Weights of a small GPT-style language model, trained from scratch on English Wikipedia: 10.5M parameters, 312M tokens.
Each number is 500 + 50 x the weight over its row's rms, rounded and kept within 0 to 999. Layers, rows and columns count from 0. Numbers have three digits each. The size before them is the row's rms in percent of the matrix's.

# up: layer 3 MLP up, 1024x256, rms 0.0639, rows 608-660, columns 0-127
# down: layer 3 MLP down (transposed), 1024x256, rms 0.0628, rows 608-659, columns 0-127
up608 094:492576503567577521526511532421501550531516489530529459451503604590560514542559458423501497491379345544515474372458518493385493497528567519424550450551512388428328603473538518430500502479491410430524500521510445511515572554619495447595470512553415540428475401449576428501469509566438492550548471494538493493462611426423542469488513510498528455490555505540435517524485597497432498516499
down608 093:447422411443451456470492537517495398471482529496465485524573495421491450441425539437458474514559577428480461654491463477476458483551396491589467608425553518501572428432463475447549491504503571515541500536471607499532455441467475557408498483482563447577503536451441498406511471421585534436506516511507429503488466631557403446480512556502461584463491455451544511526533446523535590551435
up609 106:466580463407435514508489484480498484483469513460585533531504552455496500482560414539459452540439441516516514413371461458549561527534524517413508408513485522457460526524514485430568552479446497507654443571470486497456487611522476562554540517482422528442508515471553517541488489510552473429581422545541521592456472485438553466544543559614507540524560541614468404610569536513516592522614
down609 102:530404502571583461467458524514411578559450356530417478505535471505571506489473580503509539470470504518600531510511576463473539505490508521627527470394455433492503461552554412521466424539493547561434518521554458507462482497513521476492406583530460500608577492495586467535502518436435493509486593495504473508538465576567425565485443526467515513437516497463415588441490511480489465464416
up610 091:497479565486571483501411513509421476437530518469445445498504465446480502477500518520483545496486403455550522507499453581495419512441475528477534542444443487457426476484477523601500525585403532429574558449542498455613452470492517432425513477542478538518439503593460543445510505521561505485435533455573380550418464473496433461489535517541473401454487466481573516476511462450558518477638
down610 081:550479526441414519513518494550512471521446435540525532495486539514498498491398477516519388523512517547459516565482607470459564458520533516586500467584534530485516542526509553464564454446621454567504455537482540490404561474464474485524545476482452488459561473447543434469512516473477521516603433542569618452548487500494520504494409404449546583524478584566423515559455527607431504443394
up611 095:477602533464435568526414535589491507522570521487541467377455441480436524464506521548444526495437439513606520527484422539544551518466479489568511376515456481509526470574493432459514478509539413578449502564502567500567467401553496554555515497510518513541499414486381443519454529487547526501542388479520519569592490520536536441600509501454463515548543530560515421562497515358473571494518
down611 088:504403462560595478475541527483436496462454443468492493497504455448556463490538493498515395487457570559527496609528559423474444455533450475435491621493525459540518462471467487511521438469462578351574535474512413482512557488485486499461544514479503527466465490500571540463519502367463528550484545504523435566476573482417504452399446439601500534487434518475474596420480451549546509482522
up612 091:486560531480539497537449522528388472417522517463452482377424531462481451467461432477510508463568490472382438507550598514473411529470478502441513447481554392506469456437523483457556505549488452468537475484515448536527469464608509577551558663500541476446596385568424461432440434569491467513493534447537482418469528502476486430469461495452500379552482550490530479508545434502479538486495
down612 085:620506528527502521484508452520523503553481486517551487614521450525546486515568557534512495479458499545577619560466420490534506474499513424499509477500504458539467508501450525454455509485540469493485503466466518494513537501478471477510450418497513454609463529392513527607511446355479548521518475598525493541517436447512515510410531476613587642519428463532572442415440530597485596573493
up613 091:555452543540532522508539485476368539455523500456485514576490527481505552527520619454504421472439529482526560525521514562475506453489543583558602523486543514496463488496518640434531485463557495422489597387421448509553541430494493441475490459518503524452511439598448501422487575521545489491442439537546565412428502478485455511476521526554501528527483440575537512452478511534555471479583
down613 088:508523459495450513501396534552457525477514562491514488463541512605616484427501438467429545533569430523509398532466502383537504518523501514479408484541496502494521563522463391464551452490496535603486514549531516522472516503476518467542543493535463536527451506421518468455469495474517530456550529384484484505535530562465548558525514404478500492489532550418483539558521560426502471524414
up614 094:514478573493569508540533474539504389555475458560493518457462452470502489505466420456544398516508499532503482585497463620552525420533533531607496517448544494473487470586600511469441456527454471504516545434404473519484604425552491492508435494565454574490476516455412539489414518516511413460508439605567484526481529552503501481432542541530463514487486488442487431463421560481440553500525
down614 090:512572389525428419392434543418463539537494530462524543497554467533489480506553572534445535415496491456530577539474536351467477533420442509386444487517465519538499535446428414506549558480476508550457452615521416506545475519502506585575548551457539459499524474520545444477601514527537558556530491392500509486501466498471481468630545488500572549480521524523517531509530486539534486511502
up615 100:509545522506388438503484468543511476499510382493502512430467520450529510400534394406477486541486472418580509512531468506557392488454433470431481474505458507516522530551476472546487455483447539452482431398429632521479517485451488495569538505535477491487480434536344512536472445474505487516481476346560475451531560533499505444466499478454463438528457502490436457592480528422518546517457
down615 091:445466512542530466519547505448525472532452495431508545597597526551494407574501536573415407458503507462489548436461452489444535554507468509526481550565498498465416494471539596460523454459521511524490586603505399462578590538576489478445505569475534607481491446424590474485523555434482564454506418555564517434449478469534492447485485501521574566501466498476506506498544456556482460460491
up616 097:580537460535411542432521489498492444484446508514432444472452454522414495421486405372521474500499480329549458441486475517398535418523531469482522525486431520433528503439437462541525518455561497516572493406471472525599560487512561415534448514490524471519411547536494453513408480444443572502483512572581422543517563500444555472478494520520487521478559509509453518522423518499511541375577
down616 098:439539475497595420516405551412438566453556549490498478403437576508510474456485538513503509616484436482464550496498461504519415536441567504423481488484525495464497568516584557504523563514440483488492580444583522554484482532635565552520615629527485574478420490502504556466560517510552480530452524407549592397496536417485531537503478505483439526486539528467487435540568392497474495484496
up617 099:472471593612529479551472519464513477427480527541458565570549444495564434544441534546478420462475376547557556530494562493437518568516489531428544504475497422510479469490496481420483501547466438508524506577493475445570489424510505435470489620493488504523508407537518479424550505644487462529553517380561447504395507424466439499478661528500388443556474476575515458562484481416540442448539
down617 096:470532478391414619444543481564517424554543506485487455455444569501464522483510416387481468510513573480475424476456543523602499410521510444519448554623451607500539483444484532545457531448530570490519479500414529489412567563468548532556496438566449535455478547414484576474426507446521510425364497650493485495563431533541478571452395493470505532507505400552428495510561563474497499480446
up618 110:531477601497534542375502499573481529538460435501564451430498625422557528520500548478440407472475538437531497439519497511481491387440536592495525446495552465579374537452532554538501431579467499507518469447508504520476514466487527527536551499462456518526475465536530509453560454496481565520517528499416548427405578519470525498508493509486466497427480503524440611502523495419469540462524
down618 130:462446466500421598506452442564502440470458500428598523482522499487471478426453665451514443479594487642473443496496491443497499570455488457501602437483490541474467533512537464536454510468451410565499554523417529490486466444471493598554606511541613496454497467588481433523419423462526469439569518479511507511504501521419509484519410526472506472499509415430486600375517452402519463507442
up619 099:514579503527490483507487507553561443482372526451491535470471492525494486491481462454423508406474490495604583511536465487512527422477389533573540452475542530533542439483436435509524439497477489579515437531474518441486578589539411561514389434463491476514573474374386411504522488505461574434471463572507547537458475504514463602468522509516562524503515493474477556521576563517552444514488
down619 099:459483432558515483506586500465480507479549403516428491513585538551393475483551373557514465510597415633519447504458487507477496519576483485518492524475468502523487504528499489524556506481455521467534493492427414491533423490506584616484515539534525509515422522526568529553446424454517429465496535532571472544455559504554430454500566552467502544574516492483475458540419569474484524497527
up620 090:462465592476507427479439500487520506513469482423594521511534508534496599524478509461451536595523409541467573497497485430517423520605469405549517386474617435498439498442522568513477461494503437512477594576511409501498503469465535394582525447505495512496445494512598434477434434449483478569550526609545409557400598461453447522511487608450506501607506480444510449549538497455553458475464
down620 082:587587498524502552496536423532530547460523541602474501349528501477503431449492439536564468452495549483482491537469508579486523352385487577455506577477365606512549525510547439532502509511562629513548441498528534459468532508532594550392518533464509523518490469514464546522459610541538447453466516527527589491554408497519550431502438428531477474455455528497502556507471539527506538467527
up621 104:505479582552416447491460524461525520413482468630516558488550548548491542465564414465437456500476505450546499472508435489556434485445455456532537384468556428509461521479457515551552487526569541580576430484416482485532478532531473467518521431441513436509479496430437428475471445514460504438517433534578494562414556495511506550493585535502540511497489554507452505556504522473379473443563
down621 123:517578509581588459485508547462542552523395494397574506487520568538538482511501541445512508499426508570434468533509474526415504537494468527550476463527601462502548507565543409500526558493520464583440611486530549525587493503455525591528537534513555369506482461510446442521475486525471492453453473461521535584469425463510547557589543556449520533524624468493453491429530543421509446438571
up622 107:497517460468534516454415482530482502487358393514510519518509545454489468464460469510465426472563479480452505430400451546524523393417439501492556534566555530506540513392493475536448378463586573503465538550502460481492501504509580580430490554550491514410532482518509566513483553504585541469547550472459446493446497538545534436499458553616489471482495532561467516543483524473499494565591
down622 107:460474450503464585461372519458488553543484495519494559552525520544594505461503497451497477413469428571479528542472561598512490424572432429466425535547468443428454541523479468461424517439448429551471515492539523509543525521500592498528433497564490492537517357452522474521476414568457483513565503581463441550442580554464562501530448521415414469383646582488413575481520568459490558502505
up623 093:488505509608512455470441495611564425493577502526491500477458457520500465504498580526472516449445524510579504593468548507439527515563456436451494469510509409442376525440587504588555479576500551424440502445509577473482557405428498418551579560429534552536403530432424519590483420519549464519568425500471528463484555511374520503513511584490543504471629456537540515582575474511479515544499
down623 088:563511569507477442570516446495518656476476476508459548535549485547537573592450392503435519541457362591407464454472543501515539392524580466529528564490492573509586549600602533434424568476475392563546526545494558546454439574565536498481563519530547490432496519530521564505454522546466538485452589502556429508449489551516452458489454519474459426526498596452528495499534448488487501495416
up624 095:499401493434594527535561459562499572457502540508486509498467540411461436523404510575454494488498448510403494528539550430552505550487432566521428547596480526504487581483546504485463481513532457544601423549389421465530510414544493562450520521508466468496487546473491582514596566483594558459555486472525476472411493556503513492451469518467540427552479534521455439431588532493385492485519
down624 091:553599552566454521537456481480468409460504465475516545475492549555519603505556438482512570422450513535594528468437427521458563439445513473572577519470482523525529408393543559547561529449606460558495556484516456557566496535527527464504466488437537588558575468449503407515539455559402451495513515520439472410561536472523519511501517460565456529465494468475449527533433383525466558458514
up625 098:546564511508450563492464437579495541551470547485535458429518499503591646508426437574551479404414505533488566509466435586531415440386497535517493584546432508544479492609489453526490437482531424501478503576452539503540537488459469536448506565456509509464548457493486473440452638496524569408460476463507524447519484517448418480507407520565476509503522548551492453561626522455535503452491
down625 099:400471487512569429414584505510481464459467477440465455498579517458485452481533480504582443561478465521507514506513412488440527545518492456503437468486607496428570508470502464551555517607416600470469492359523443475504446488505576564497531479462577458536434493523436450482489501481532512525513492540543454509504527450551490497603515493555510436447542420451474519450507451527510588439522
up626 103:449559493514564560466481496518520425496555500604560537480424543533511488466544496464389455500571496460560509418580582548493509440454548447539520427662540396507473558444557481459565444533466496462529551435556450426503531551568584455466486421429533545511501496505508493468539433515427491570528493502477539498455566486489514446507580632505432551465651532525476556465566556446402572509494
down626 100:503496573495425469564511485533475506513545487387377433448572497419528557527532351482491458492424418512491506589458519445528481581524522489500531479453430496508548503646538515527488480524448488500489443539599569479480481508453523489597513467519502583431473476455547487424608544574472436495449569517502370502487530542536493509503477509465553508502507402499511470502515477495507400563516
up627 107:465494430535456465449572479507427444645436567535471506429462454438395499449553433428467534595491492440496540535480479494483524507469483513531620560481431509469469474484608541528570578487496528588500447391541452494509490539482459501499453477478474525570459363493556451508512550538421477509585511463529450598427532482481550546506453556464477484434527482495432544457489539486464488463566
down627 106:528497481501502507519504427538493556387519410494477460531520530617521507507483616471582478529497522539523478510414489514546516441540450604459535488472569518511514501453439489572514508477471510473543545435421499501547593464494511465507488459523392497434500543475412534465458517486583447502508517614517561487517535471468509502477551387478466527488392524573515511468524584552517583576437
up628 108:482437580532489564479531533529544526553464420389482474536480437487464482496509377547506477508456520488495508548464461542598445547511434512484557374489473482483531517529553560559512490514527497511533543586512525573625574508572427509490478454447489546466570483490367510403458412510564536526492441534514448460534489455554583450456446590524495424439515570497477459520579473485551531597561
down628 108:573481511530463519594468520394488448530455483571509463535574544527568476469536522581461505548412470518566512460472470450364597444604499538662476500548586507579499568524484448409488569493490526450454546525547507445442509480472554514430494514507542581554502464513533441493586520466480565547617528477535594504509486483390468501500545479497544552542488400479508548564524487524457444414500
up629 097:462537477476507426519458563463504485396547475529551407440482505460544421550538515414539461528539495537533588533431547521491559515526465481508561407418482474507483522506463522533589430517570515501523579470521496525487522533563417469517441409490502541480528532530573454463543446540492501497436471494549511543443530508512440540475475522527421519431562462626516484526575529422402461496583
down629 087:514443506555563491488509569517417504534415476406511501559487489562472525469516494510552558454454555511446431519488480520505484414505481451545483586551438453478583448466586524505412536420421510423439436483468525526504545476428558472515471565569499448632425432465469602417500594522447527487551547432436488535511421535421539489501569472577587426539509538478397504481482400558528521494464
up630 088:449514488494438478434473508490446449420486478502532508395471552573468450556498487462539479483493543452510419462489517414492469450501474478556600518522463517475546490522489482521518434466560540402533495473541537473503471512559602459498507576514537599476538531572485456397517531556510547487521556459507442565450469495410353507446547577558496525462503536568481593514593539491499434521584
down630 096:444471503547512503527435542437483518499555499406536528443475476563514540462385415454424408590605534453518608478553481567498567473497576491436495468526448511512502506549512515501611543358486601533519547501472428504559493468534517531419606479550580491488477426460571533533509495536530505547479542446485576543501484557510501507409464548508422478453551502525485503549492482527510473516564
up631 102:449482488541475478417466489531519498495433454566514576531496525515507573472406504474467513587557403495549490415439466448517402559612507572448494511552458496517409451525551467448463585473475514623517509531515538538522451504491530518526574445534461519512430505572434530493539417587557488541503422433495402550490515480472578526463480578573494507438470492463519457509601526393494456452526
down631 099:521512435545498585544600616472485495475533496468534390488512544513377514573549427557449433487418599507402485551511476540525529505445501491504528509523572509501595472461554466459526495543548536375532430429503480398521544531549535504459446538436536450463477506491560495484519573379410478513505499569540489448492479441526447463525486410424507586508523512592418537564464550591457550501526
up632 098:617533551550474550484435442462498446515424513402533458500500497528458426538512491534523583592499544537437533597465482480470555527465475486519511494543473555382575533528600477457549520552398579559610455502487411493483533532567476582434474497498543528464540565526468495491554491482507455432579486491516517481502506557516467468520561518554454494504520606529503487512503458535541508461535
down632 092:406558596478480498429475594488517474566637459589574477475415456458528550575457477514448473511401446472539543459461480559519421454458493573497369550446529422534413592508520522513437387550529469471422446556516585441469510420473508481482576506509478513452491479524537564573487503494528502512430579482521416564567512474469490503502586467484508510432554450432444544619464459562475517497452
up633 088:666490563525537622430514346512535455569457502509480448477540519514409498559393504527537617454475531551522512472420516525498523500479488488513561505512553478448483565370510510488456451389543479460522433572530532442557557522550499446549409481543492453577503484488472527416471608486494414511483520479532514590462534496458528519499593491550534534499498515567395494470527455494446502485437
down633 088:420505544488433434494427592486553515408556568476511452406428453479456509503516533475493363493538442436584527453559444474553496524497547569485530403543429549483511395549504508459578505503502503513492582460453437548493471505492532431407500476522553562497490467477459520480549421490452532583491440506463434427464568537536506454475513505472416548445463533479606567578478615486508520590633
up634 103:513523524445487441491461514521513475493441506532515466495356490466399473478491416391485519542521485446579462437558440408511529538466515506572492550530416506468541526501550399418596523497518504568592484474537483509482476609563497531513465515468490502573465520451484498490483511461500413427431482542469426503495537429598520580545582511480547506528490434533495469490501551502517541435521
down634 102:434537509571530446458571528436446480472560489471452436475594454531579443479499515551518497539416448575467527500522511539430518443463459528501589479593611483510439463469527569487501576454488484493437540535492533453410521511463550462476519482506436509525536409525551472498497464497429514557597474494543543453452431555436521432437497511513456533401566589538480558467512506599495474473547
up635 098:466493539525542505489505474576444433526477450605416537379415499495574545462547520553473500464510540456509497542418531546608435461540462552444511442509409574439509491535544574560441447462468499491516501515509477533544580527539490525483463464477474467581408431554542477477530408528524437588505555429459451525529507388522450488489449577392464474479551484532513495402513485490534518496531
down635 094:450534497523484491378459466491560486441540448496471549497582580450570508470444530540484526562491496517452482397622487456479452493515544543424568435504528514578530591490367500438550487468533564553512524505564502501453431506490547550505564539470469526424473504412540478481409535392509564535515446512559457521413511490458538507456442493616533404554576541466500552575537518512419535382428
up636 052:480430603598551565513487462454475420457489440540548489532449534567525500451498435478453477473465469487438476452497540562493553522467462525507519511447528430552458511523520499477531401520602502520457477412456475467521590486478460505578598498474573527487460484518385443436480524569491518488505503458532417460404503490533396520597451627500414562497539511524443512547592546373570499433588
down636 175:519472555571506499432465487531447477487463490520510580519463518518500515463478452459438492574428434457523495471507561537546483502488475498517539475504479427546449508497490552510578441532553460518519489471461507503525558448529478530521569508447548492539461368517416469436499509608505517470518497466617437497367603487490368501519500673530457507484590508559476523508616552414542522462614
up637 115:474589478486487478430505481531605586550510501479456515476510540559508433454411487494501499464466537553512530619552498516561462444495408510475581528531501433547502580512532529462515544559505535520474538490464577455412466534514490475517497468507556454555507522388416547508493574538521482522564457476584510514385487414433419500457387598480455557465508516508485466571585506402525499507527
down637 116:543524431575474535515531418497497550475516451520372459562388384464545494538490483559472586514499489486549396491554444469424516478395483421471462494527464517550503472442508482401448459508446537459505467512515376488446540514486497498549469549457427514541498481472470505512481476532560444443357515503500475546470530465504529460492497559481511433487448522564480507546455516521570463553571
up638 092:481542468530517476484494520488511439453483494508448537491506454526488532443523520567467462509481476530555550428465542476410478458514513553544455483544580446509539463514526511573510525460441560501574395388488500588564487573584498505521566490472462608587485440534531452454522447520478592528482456584544412527315460487505483546432526588503493586499500419448599570572593483511520471532535
down638 088:493473490529449479504516510429407457482488435510580570582432549439550548511511442473563554528542514535457402469485501503534463545484540517504526497448498557514496507540513479469508557539540517484476513617536427436506487420430433444482438570568469295498532496504474564468501539433482379469522537448548541547593517566415500468534482425567538390501463517533492486406476521564458401494528
up639 094:505432520545531495519529481458617561472517414569529559537367529506560534592486514492416398448504514552484536584552535470471412551508456438464503564496529433509470484534530540451463523493444507560532515522453507531561532504566414538513465582406464529485512563527421522515605459474505390517542443517541416487424573507453499534472550526449341510535504577533476458480537472459570463458570
down639 087:473471527541586531434452513522411389537480521486534522505561498524512513448478480465513573612539528412508431457398454503509516523472536618556539364413489508472528520456499603516525467461456489401464508492585475435536506475541581483498537510568568510518532440481582443545430427566465495501530515487520435493478491435465465455496519507471644555597509483475494519525468552576372476501433
up640 101:448527518476555479462463530593528523518528428401468462471486556489535581491588432427450451486496536413572475370554439484568525597431504530404533470523510466496448487473472515518451453460461526552532546515482541531404553458565458506476460507441523529543537571511447498504506479488504480412471557569562417431506562423499499454443502520467458631534501546452473511482530579499511580493506
down640 097:464471428589492603588574519439476496585544590530459463496534467546551416532407586519519482480524478526420460538387559450455467383470531404521507550548523538478522507524509543507518545514567494455490498470500514533473411494504489574566572441555473517481412467488569533475484551563456508550519427474479545495524470548415544533564570498585495504465581453585491474500528503509559515442500
up641 101:605498505472489506470473455454401540484531483450524478446501553542507476505394538436528399508482493405536431475522511523549553456540508538519597497505565526524492527418391458477497516498475431476551511453561533486559522501521450531551628610527527476459505458551512566509464474531493516419470414466490547411498559609472561459631531477579481472518488538626432542481496482470540560532535
down641 094:408527496463493614434442480513547443481482493492443484454442476455453531514520523548449571578503540450450476524538471474475470477421490484525459499486518405514504496534586528553543583495531516515447472498470432506400476434516424492495523476435476524593500489447524486532508539487450501506511563491585482511495487361496489529459494501428480486491290586427584488511444541581560377454497
up642 100:525488565499517537495519482505452522500557411519461511422541489454566397446462522433452504502428471504565430485525526510519473428460473566488498418448551486452488469394565466544674436473542463436512431542510423529526528542454593403535486506469448533452499497487488428467496597545550514480470545437507507441505528395468408555485616527506531435469565514501493544503571518509435579475527
down642 100:515574520487536560455419531464587476410482582492521482522435424541439654475520524534519465494559399595431593531522460428499431524525508479446547523458524516545479584522508520448428451522497479445444493578516581522422516424563397459523536487514535492482524502536544500511527502559498460523512497477406462558493543532509484473536376433472469532400500480494521423524459505439561523510482
up643 097:533475573616490473485411486448540434471538563543548493489467521427477466536573467513470432575458470517499484420433574543443530479447521451434517426571661455401472593459524475506540536538475383535456456497579535397474640536539474467501446462525449469636505459550482462475560584486564378457507463482473502404518562488524458439483513498537506478490502508504444516481487498549445528527439
down643 097:481506505387496582468515492567501472502443493512498577535534483513514446525419519487483554524544531523589503530498461459576499573565547506500394568419499623562413504470420534490509472510503608431555515485441464507492380552512467525500578525508646497394471573504536485523433475499505546527444470545512527527486470540419504499477557582468499531463461477536573537556477508513497516452577
up644 097:521564556576552452526532443517475467419537425535508486436437499562467501470502403449493534548528364455582539560566645509504495494552508503569508494506522465444515561463592500572575426407475383420562478588526550497586491500567523401507456515519466511366430422523435473491556484657467526592492481426555511540459586482512482569515536532579489424531519551468462504527504471522502485457515
down644 094:516449489431481536481516446502485480563452506503490489468503561469412462448472558497519425458492528498499416483466414482493470407490480564467441454589507547676440575462467417472482460560550565558471412406483532524504474513372509576556529489459437459580454530545527562480475516373557600417500445504554522517507475477473453455499529449502543491529419443485544540499523470561548535526489
up645 112:485509481529445552474503464557493539546407437575482513539424554550454504485512509518527428466421540537585456435548535498589415488531476561528595423516481501516528512481425508583560449517558447478483429491471516442535517425529515490458491576397489467489465395526480436434516527510505578497473447434543475490471545463442440456594546520533450522491514460527467565625579526452516563390501
down645 125:501513458470514507393458430477463474424442544447546584461481517454384519466407543564493422481524447536465459491529489552500470490462484564517550392466537544516419488472524499509502500435539472603469476587543482464524455452521483528456477507531527523423491461522541467481544561383498507545489516435458510497507448423492432435420507557548550442491589494565461538541479437395564485419482
up646 097:460546534561490504511541534434525526476492454437521487477545496527448476449485477446517519567490524420572437493461637638465569420472595496505436469586479449498466547548531506477549491448528570464607533504531454489551573451437475521480521427447444546466520452459505501521487471559510482492591485504525473512486501518464464547544603577464407511397483542424452548602489453487386497537483
down646 100:529557520410538485499486495527423481539501601565391542511513485499525547536563570550494445512460538498570533469549455457445604379457485534547614458506564451513519453426465519512442454537464422467521458527529462444421506507566506498466427546488490435534439469417429430506519578448517486482487448571483496527465560526567506505452411508457552463527542484581534500309527541523518579436485
up647 107:551588611516428541506468490544535404493422449538478586477488545530422451436505477546517603508458461471491451493529500491482494391456476499478472539544473522461488483469535486503505436560556509561477484524381434488530428483571394497490483508496551545508559501526448390529517490502483492484486512482551435524455563513480452507443427530452443639508535476493459582613518521457514514400527
down647 099:419499483514511489561565446508473521480514551464544540471453505448463456479488502472473451470463450445511520505469454490576474474534519416368530525438440477505466552528497534499572461417538502486577565466496542383481635397490484444593422566459524461528529534431576529571492486499506478493517455456452498461435487469471490419561510438522422528531415438484456486472468567566556455557524
up648 107:552462567498488528539482504522388550484487538515576525404418537467500447546501488346473489492400421444475467512510493477467515491381509491543571497501507506472487491429479572461530449560491503516553449391498373490635474537477496493584478444455509506589483497480529452446478518488568462480520504568507486447509631511399509456513489552521514533520597556486433500535464526422471576478615
down648 108:504534496549480510480555565431486507489573511379591418547481537530358514520512514483535532494521550498505566529567548471525481488454379529466539550559397514513492372439513462535562489531540452491514557526462446471538539486601405495421416517494507528559585455510511517489517475527497437514575509480467477489506474466573497490529499462490559584567556510466532483563434513606485572500569
up649 108:488496495559497499446577440480520512435551609574480499432508586534410551464490461506437516592530500472479497435448528547510542472508605503487473472612594442476484537416573484594527470567564478556583558431486435363526474407496518498570496509489492449522437489505469420470512455487541426385540470550490409428446508441497446516447524482461515524551473470454488501488471496485450492535475
down649 100:451618584500514535563470464529476496550587425468437383521467454497579437511406467503527499454456563442498518544474411414548509464512469533564447499482514468456488491593597470445501500487507509520358468556508551533465481460502505439466556478534451605435602480443507446450426552504528516521489508417500447538514519584475455545496540469502492412456504448582490520563484494487534474502558
up650 098:528478447534449422524582431473573555527559556490499554464500528499406492445423472584542545555546520519574527499495574499473640463499478460523531482519443443500533536526428434548543461566458506546474468484479554521483444453542486407545469541522499482472482500477572453511552512557541545604413449437592557489545530514481363461479502524484413556492492488550520568449456492513461467459498
down650 096:523491525482450513505454537529508475494513387612487496527433497482472539521475533452485463537463503521406557433370462458466442493481510414502486452506511489528493522482475556500465506474586485431418484570498414489634531483440496445493553520442453504547487498547495551475416471492481558501513613459472531540459439460553438540440549610555521495467502388504530472579490393453487503478479
up651 092:448373517498574483508423500519443486435525454483561546534520548482519471517504584522501422484457557538533556501581553526520442382431510544448541499536578480471413495434479478569525452538501462373542549526484595533626479516569486495649475576504524558531538470529558521446476458542538560557443471407447486497452551506468542514522487529474478496516516479587522522528529476565512475493502
down651 090:570547527546427461579440535576481562522525513459463593468543514546411542409558437492589534514430477510487533462513420435506450560529534448591537450506433491532660501505481559510502511532559529558438407437507508433412467518446569555478532439463481475524406492478402550505504500447513445442516483576527463507548530522542472428489486364573546474464445543443471463480535551540502518565511
up652 102:531556440464428539474423496490476500584530578501526496515460487454463557514529391535454465493463507445472454535455521485429503463512544429524507534537550545515523500496537389508531424538582532441486579364457422420537454509516511465510536598420436591517543466543414493457431506506602546460438637500563435505460517406515514518499424540559488557573488476632535440462507489446491472513460
down652 106:538432575561446525459526466570599473424550497521492544488527585510554505472520554453490573581567598436506548589497551551527558499536494586536562507462479550513472588597548536441497435519515491566495398660485539549443532500443621454542490384567411445551490510497541504520547531560380468521520455536519509455557515576484492559459571512580499512507535518409417572488476559437604530403536
up653 094:516516613510474459519477496560483472484452489503496565515491545436451428447420442435462483507488511458495442467435541450521493531540485543501443472474498487566552539647594535476536508547531503467531497482517548509443527506509572492465699475536444487421410508506446417503505517502526538509514542466573443617449511480501424413579485556428448504508462483485535517585573551405546482510468
down653 085:541509407481504506444473489479519523567494582558529486521498505542579513494568613510494492465513506486541514473438365554476472395496555457548641532516599473441398444440447462517483552477525561495511543550456491578545565560506429524527447554441481534524563460605615495435523540467461516560458518540467550406511518497508542539494462447610586510590541531549442552488450515555506457445571
up654 099:487493601482535412517512471452492542530447488495571466582472482498554514576439565472257516442433470461522496554475541519495468489423514518451525443453463411519404479475458448565518511472591415420634510526551517521498538407448509552506516489469533538487502498421457486515508504538557455523502494474493452478555508477441562485475407542481521512442497527609417532592543618475451516477537
down654 100:444496427433493542508512461509506452573451428401431464399532562479440434486539513485567464513520556447496535530488516544493495447523470497543513557439497527473533552525586589510495519571469523475381453584508459448474448474500457492545468544466491534515465469602595512592510425544384568565480519485556485477420523562488467460462492535398439532496527498461505481432527396548537477468513
up655 107:642492509541472436424470522526459468488489482508487470489408577578445502475417478497517484540511477414458486468593476475494468400483550434483560484545580513524458470500462461576591411408442509549555480474514491546490512536508490525460517548457531599466516504515425501487466547474568554495532482514553400403497478553434569502582600486551428531523530454600497544565568568464560539514513
down655 103:511539495448499603471453536484546538501483475547464471531502507440423557452390634477544454486444498499474556488417457519515441516532464521432498558457433466543461475477511523505460490520621477524446524474422479554467487496477501483502530557442492433572508466543518552568376461510502498551539570488598509462491522585434556517512470526443507575641516556463428480505495559569521461481610
up656 104:542446586530460498440460434553464456547418431520588557510481518506480552499429516547527538485477506485494591563468507611538482486440508444514537510446532428572532507507506500466482461528501461544471625541378579482481506438516465528440452560506554487504421465566398484435506534546518512482480497489538525420530463373536534469437486497572441413421520489528450552443539467493489569489471
down656 104:590526452456478483549491463548551561535440546480459383572526475492420487534503627489520495527515506471538419437576426498612552519449427575479534547473487619551503423452559431474530456550483527573557480426475476590540515489495526575535372543558436450464467463567460588533551562421483499503487456492479505533532494448451533478451527496560518586595467496622373474503479494452398495589463
up657 110:530519523470467652463443427424413483487445457464522564410575422566409501510470409569473500518480466518457491517432530511598459528467406513570570474501408554457452544516457504485473452476480560481455402516484542471465548509490469428534526459481588506471521429552501383499433565583546520432560528538511544565455546510534489548458577541503564422520568552480469473468565467484440525432548
down657 105:495518468526492469445536501442473519499462495523497360478495560488542459466517535533422528477496431446574611527485437451425555568489495395514486505408551534503496491436459416494484527449465430541431571466454527505423472469420409579435480496501431473455561513561553577506538433477523468495446504508471550433490445445556523600532451452512498640479537568440465564528550630545558543488501
up658 108:507513524498500483511448475506504518559516568472534471485480506472391525502429490462426430391498454436531555428502540432468576464400520436515582430520494330481499487430503551437534502454506451536499450522514476525537480507462444543474480489507570501621527380481519564550471542513476515615530445609619557532481596465497466502464424556534570487555485477524530543589503537551418526536507
down658 104:445471505523489512447475604467473433504614519549491355489438485429439454432497535493583538423461547503472564488530445591529468473515427556529544460516613507568503446490458484448550558580484484446503513451458450508487541533538538462503532522400482542496476455445472478434553555566553520447528489488429438545548450518478478573457543406566478546457463553476574466503434547569573526535477
up659 097:515574542504502499489436478503458373503571460554430567430433526490573534418500520411528436449401491516462522488521471547469468526468529511440499480548385542535557517423524554450534504530505463427460531480457464460514574419503473499497489484541454400436472477426510565413537463538456523522457523454578494381446505430460497456458459480531506450493509499513585554489542455391512524573513
down659 091:574436539546590509489580539506517558467523513497594495546577472554400526583526449486591521502477485512565453514477526419446559497498539491521478506503579447410455512505442485533501466438557471564488505522425530516520455497554514453432501521582433541524489478496451479465491556432517555549526430565478443596559555554513461571487494456533561515513565441573459503505492445575531520518441
up660 092:407507425591590458497511538529507534554478533511523530454535569402463482475461430497534521496493571561494497405586413514581544608527464529496538490550493459498561511576523462530572477506542510540499419371454437494482554534539462511472500551501546496485459360540490551502598480498550543566538550507610575531483523531609498428522418537550622503485500394509482496490510484516559497484558